From a checkpoint of a small transformer trained on Wikipedia: vocabulary 4096, attention and MLP in parallel.
Each number is 128 + 24 x the weight over the matrix's rms, rounded and kept within 0 to 255. Layers, rows and columns count from 0.

# layer 8 MLP down (transposed), 1024x256, rms 0.0224, rows 646-649, columns 0-255
[[173  96  92 162 144 157 155 131 178 145  99 116 111 180 168 133 129 155 159 131 146 115 137 108 134 184 161 146 158 115 126 151 117 154 135  89 125 148 141 124 116 131 107  87 125 148 152 145 160  61  91 146 169 131 110 118 115 123 100 121 141 153 125 138 109 111 156 116 133 139 110 126 143 112 138 204  96 175 126 146 148 116 145 110 121 112 166 132 157 120 114 137 129  96 114 133 168 124 123  91 121  94  94 101 131  96 120 117 138 118  95  81 169 124 146 160 143 146 107  78 121 140 141 128 131 106 100 128  96 113 109  98 144 116  83 156 111 132 125 168 127 171 122 115 112 127 137 117 141 104 108 146 117 137 146 127 137 111 123 164 101  98  98 146 107 148 169 110 118  86  93  99 126 114 145 166 135 112 135 116 118 141 113 130 173 113 127  87 153 179 138 136 135 114 130 110 120 180 169  99 142 129 178  96 121 114 124  84  93 125  78 117 139  89 136 135  99 126 113  94  92 126 143 111 123 126 112 152 143 193 126 154 112 152 142 117 134 130 125 155 125 151 122 170 142 119 140 159  89 137 163 110 183 101 123 107]
 [121 131 111 156 144 111 111 146 116 118 102 117 171 135  93 163 142 141  93 123 135 142 115  72 139 131 144  91 148 171 104 138 105 137 132 100 162 115 147  93 152 166 145 114 140 161 146 118 134 122 109 136 135 123 143 133 108 116 176 111 162 138 108 150 120 150 149 109 134 116 122 110 115 135 107 143 119 163 125 106 122 115 141 116 149 133 114 123 131 122 135 111 158 113 149 142 127 130 175 123 184 121 115 124 115  96 105 159 140 113  93 147 115 116 139 126 143 117 116 103  94  80  91  96 165 150 119 154 113 118  99 135 147 116 163 125 152 113 151 119 138 123 114 127  98 112 159 106 113 122 138 121 133 108 142 104 112  91 172 119  93 108 120 135 144 109  97 115 118 137 123 150 129 115 130 135 142 108 154  86 150 116 138  97  89 141 109 151 132 140 109 164 120 135 124 100 162 150 127 123 103 161 172 121 127 100  91 131 139 154 148 103 134 111 131 127 176 114 109 102  72 127 135 137 110 125 133 119 111  73 156 128 110 198 128 121 108 130 173 137  98 144 109 106 110 128 123 113  88 107 125 120  94 168 128 147]
 [118 121 107 100 111 128 100 101  99 153 165 136 118 123 126 118 103 105 126 117 141 122 109 130 167 138 113 111 118 142 165 137 141 110 136 114 117 119 112  86 159 139 121 137 145 129 143 117  76 136  90 145 165  83 143 104 127 116 116 111 100 126  97 182 112 172 138 113 136 139 140 141 160 139 153 150 162 129  34 119 107 104 156 133  92 154 118 126 105 111  92 131 139 126 150 163 108 201 114 156 117 129 123 116 120 110 127 126 112 115 112 112 113  51 138 104 144 134 105 127 108 112  70  93 115 168 113 113 127 134 157 158 114  95 106 167 127 127 122 118 142 124 130 127 119  78 150 129 137 101 112 133 122 128 130 113 152 147 117 159 146 166 146 164 145 125 140 119 115 117 123 117  86 113 156 135 139 148 113 119 124 125 119 166 112 102 116 148 141 123 163 161 132 105 112 111 106 166 128 101 153 115 181 143 113 173  55 157 117 101 124 122 129 125 122 111 128 110 114  97 129 130 145 124  81 114 117 124 130 122 182 168 120 102  96 132 112  87 132 128 178 116 149 139 142 120 144 161 136 129 145 137 112 100  96 162]
 [144 120 134 161 162 152 169 153 120 132 130 120 152 156 127 123  87 114 105 115 129 115 145 134 140 126 131 140 153 143 111 101 170 136 165 101 144 140 147 139 147 127 119 116 101 133 115 152  96 126 148 105 120 148 119 155 124 146  94 139 121 125 129 118 141  93 110 159  96 177 140  81 116 134 174 145 111  87 214 144 121 130 117 113 145 150 125 132 105 172 148  98 118 118 115 128 123 100 101 164  84 118 134 141 114 162 155  82 174 107 154 107 179  93 135 101 119 108 132 125 166 183  98 149 149 126 167 153 117 110 107 150 118 141 136 135 140 111 162 120 104  98 123 129 137 155 120 169 119 145 117 118 148 179 156 133 118  75 135  91 146 127 113  86 132 108  96 110 126 133  90 145 126 130 157 171 135 114 112 163 125 101 146 129 140  88 148 130 138 140 158 184  98 103  60 176 113 113 165 164 132 116 117 177 133 131 155 151 107 154 145 121 123 138 144 144 164 162 111 144 130 100 144 104 127 147 155 148 156 118 108 147 161 133  98  97  98 138 144 124 120 146 107 106 138 180 112 136 149 132 114  63  95 139 165 144]]
# layer 8 MLP gate, 1024x256, rms 0.0629, rows 647-650, columns 0-255
[[125 123 101  87 149 163 127 116 115 118 113 110 129 141 118  87 131 138 148 136 112 114 138 124 134 162 104 159 134 127 157 102 104 141 142 150 120 110 128 141 101 120  94 164 146 114 123 122 139 121 122 131 142 158 165 103 130 121 104 119 123 127 153 102 128 121 103 152 117  97 143 122 147 146 112 106 110  82 114 136 151 116 135 116 122 137 139 139 130 140 139 146 123 116 117 134 114 138  97 114  99 138 132 118 129 160 120 128  92 167 118 127 104 127 115 121 116 132 146 109 131 160 138 138 126 115 155 119  87 119 129 133 124 129 116 164 120 149 133 101 135 147 134 106 137 114 101 124 127 100 129 102 131 144 140 148 114 123  87 149 109 160 131 110 155 165 142 134 121 124 130  96 145 149 133 124 100 121 130 142 112 118 119 162 122 127 149 109 158  89 106 127 138 115 122 145 125 115 130 127 134 120 115 115 134 142 122 116  99  79 140 135 129 145 148 158 100 126 146 149 164 149  94  94 128  94 133 138  99 136 113 129 117 117 147 128 146 112 114 110 156 105 115 135 158 129 125 162 150 150 156 146 135 125 165 136]
 [100 158 136 157 131 115 156 146 123 137 120 132 141 104 103 144 125 116 123  90 113 139 171 133 128 144 147 112 114  91  98 122 141 176 117 157 168  73 130 134 103 120 117 106 126 128 122 170 162 138 168 110 162 125 126 132 119 129 171 142 113 174 193  93 172 131 149 115 130 114 110 152 142 114 125  94  74  94  87 150 132 137 114 100 157 124 145 144 165 190 176 141 117 151 129  98 150  96 123 128 122  95 102 112 164 121 137  95 135 113 118 146  86 118 150 114 128 118 113 134 162 133 173 167 103 113 124 131  85 149 104 110 104 164 149 124 141 122 132 131 128 124 150 125 114 154 119 118 142 182 159 125 174 113 116 178 112 163  99 145 135 129 129  97 157 136  98 138 117 113 106  82 154 158  90 121  94  93 113 150 136 131 159 118 140 168 123  73  92 139 121 167 116 183 106 149 114 122 102  87 130 130 132 129 152 165 149 117 110 149 118 139 131 119 138 153  99 119  93 126  84 143 132 155 179 128 123 162 146 161 126  96 164 123  98 100 143 144 132 123 130 107 144  90 113 131 146  90 139 142 100 125 132 162 202 132]
 [132 143 118 144 121 109 155 153 143 156  86 113 136 112 120 158 150  99 163 154 160 118 163 153  99 113 146 128 172  47 113 155  93  96 123 132 116 156 150 174 134 105  97 143 149 163 144 153 129 155 157 142 119 159 151 126 126  90 165  82 151 162 145 142 157  95 140 120  86 125 140 136 139 167 130 103 102 125  85  95 162 129 121 118 111  77 155 140 129 159 130 147 144 140 105 137 147 130 113 153 123 136  86 148 159 170 169 128  84 150 100 150 125 113 126 145 109 141 109 148 146 113 112 114 123 100 134 127 130  94 124 143  88 105 135 131 145 111  74 103 126 114 111 110 158 144 147 105 139  96 129 144 189 109 131 143 103 167 132 153 151 134 141 101 134 116  81 128 134 119 107 164 104 123 158 138 114 157 145 119 129 150 106 151 144 128 155 102 134  95 140 150 107 148 151 103 115 124 137 101 187 110 120 121 125 125 194 139 166  95 115 205 111 108 105 113 155  98 112 137 137 100 152 127 137 125 136 146 160 115 130 164 127 142 146 143  93 169 125 145 156 153 130 138 153 101 141 103 115 133 151 138 158 161 151 149]
 [126 147 142 160 160 154 130 117 105 146 142  94 145 143 115 123 166 112 126 123 123 122 126  97 127 142 108 134 170 142 180 126 121  76 133  92 101 141 142 175 185 129  68  80 144  90 134 160 140 118  94 130  67 114 169 141 160 168 107 102  74 183 140 144 122 163 147  97  90 106 171  80 159 123 117 162 124 134 115 101 134 147 151 115  92 131 149 140  99 124 143 109 104 140 109 138  95 122 107 112 103  96 102 136 177  57 145 115 106 129 184 114 104 103 150  94 115 103 106 123 175 136 146 139 128 114 172 145 124 149 122  85 141 127  82 122 176 111 157 140 139 121  95 169 155 117 136  72 114 111 155 115 118  88 120 167 140 162 157 170 157 118 100 145  87  84 118 101 113 121 115 105  93 129 106  99 138  96  99 150 146 175 144 134 151 148 132 131 146 137  99 171 122 121 134 112 103 153 115 146 153  87 107 119 110 122 179 175 137 122 138 123 158 105  92 114 122 101 136 115  95 172 121 113 119 127  99 104 135 138 148 141 112 142 166 125  84 114 103 108 132 139 117  99  98 125 136 160 160 124 115 126 127 129 110 137]]
# layer 8 MLP up, 1024x256, rms 0.0655, rows 647-650, columns 0-255
[[148 162 161 114 105 142 129 115 115 131 164 149 102 144 136  94 159 113 145 129 110 130 164 165 135  97 159 147 127 102 145 118 117  77 124 129 115 121 107 133 126 127 141 147 120 120  88 162 147 109 139 117 134 127 125 136 130 126  99 154  94 151 145  92 129 143 144 125 154 134 119 131 143 158 131  84 111  89 127 116 147 131 107 150 133 125 171 130 139 140 124 134 123 121 148 148 140 122  83 128 113 149 114 140 139 137 122 111  97 129 140 144 152 119 105 121 103 105 101 145 158 122 143 157 122  97 126 128 140 150 119  98 116 106  76 135 124 135 126 122 121 127 131  97 150 111 121 134 165 133 134 102 148 133 123 154 138 170  87 116 128 149 160 143 137 134 141 120 124 119 136 124 112 141 130 126 132 156 103 146 131 126 118 150 163 149 115 129 130 103 114 146 141 126  97 116 105 100 140 114 130  75 130 143 117 158 144 157 140  94 112 138 124 159 131 128  97 129 107 145 182 149 123 125 127 121 140 129 132 140 146 134 123  45 132 112 156 129  91 116 138 106 143 124 152 122 136 100 126 175 154 107 139 105 121 122]
 [142 189 154 105 112 122 166 116 120 125 123 140 154 129  95 115 149 130 156 112 157 127 106 108 111 127 119 105 143 121 149 107 126 106 141  90 175  62 132 125 143 128 115 149 116 122  42 141 113 124 169 117 125 180 120 116 120  99 114 130 103 143  88 136 137 143 105 121 125 148  71 146 123  96 151  89 120 130  91  82 134  96 105 150 136 122  74 105 172 128 136 141 142  97 133 174 166 153 112 123 139 118 154 149 121 128 131  93 113 148 165 126 111 117 159 117 133 159 189  94 130 155 112 149 105 106 135 113 150 156 133 119  76 127 133 155 140 172 169 122 151 135 183 113 152 153 121 141 135 118 114 119 135 120 115 112 130 133 143 130  81 114 109 112 139 131 132 128 132 140 120 150 163 108 113 161 135 167 106 149 148 125 131 134 126 119 134 121 110 119  96 137 178 126 149 137  99 112 100  99 109 200 141 170 133 155  77 108 139 143 117 122 102 125 100  94 122 118 116 120 126 104 133 140 124 115 100 147  81 100 134 140  56 139 105 106 153 164 143 105  79 151 166 163 151 111 114 105 122 119 107 183 158  99  97 140]
 [128 130 120 105 181 111 154 124 128 154 121  87 105 144 129 149 132 125 131 111 113 131 173 147 145 141 155 149 137 131 103  87 138 102 154 105 118 100 109 136 114 139 135 131 106 151 140 149 109 142 159  55 114 134 129  75 104 145 168 149 115  90  95  99 144 160 142 122 109 154 180  98 121 111 168 151 151 116 171 141  94 135 137 115 135 132 118 122 128 145 146 111 128 126 109 177 113 130 132 107 132 126 126 135  90 148 154 133 167 137 107 155 149 108 112 172 105 106 142 132 121 170 124 128 189 119 165 141 126  97 115 125 123  95 146  76 160 119 142 149 150 102 158 110 132 167 115 109  96 123 124 111 164 145 194 108 150 144 147 126  90 145 148 138 152 129 140  89 112 137 132 137 109 141 103 135 121 160 105 138 120 126 186 105 112 110 122 136  87 111 123 102  92 105 123 181 114  44 121 169 140 124 112 121 114 134 123 156 115 159 131 122 146 138 140 153 125 142 110 173 149 136 143 163 102 115 129 167 157 129 145 108  96 123  84  81 121 125 124 133  79  82 161 144 147  98 160  95 142 147 150 101 125  94  77  93]
 [115 152 137 101 131 144  83 106 115 188 115 143 126 112 165 106  83  61 134 151 122 171 138 180 134 165 102 171 103  98 117 143 165 145 126 147 146 179 150 102 123 145 173  82 124 175  88 127 197 176 137 181 131 121 127 150 109  69 171 132  97 117 111  86 103 124 158  85 147 116 165 134 170 112 144 141 146 163 169 109 139 142 153  76 174  90 143  83 159 150 153 113 100 114 125 138 119 139 140  78 137 140  85 108 145  89  94 111 135 105 112 113 161 114 127 161 114 149 120 150 135 142 143 149 133 169 114 104  66 114 134 169 110 143 145 197  88 108  97 121 131  97  98 149 173 133  97 157 120 127 141 135 131 134 104 152 150 141 117 157  78 163 102  73 129 134  93 119 138 143 137 126 138 132 101 119  53 146 154 140  94  98 117 122 114 116 122  93 142 174 149 140 127 163 130 138 146 119 106 121  95 132 161 138 102 133  96  98 127 142 104 137 103 100 131 140  99 103 146 171 139  77 112 126 140 113 104 117 137 147 138  88 120 112 148 103 122 106  83 150 116 119 141 119 124 171 118 114 148 108 143 101 133 115 140 128]]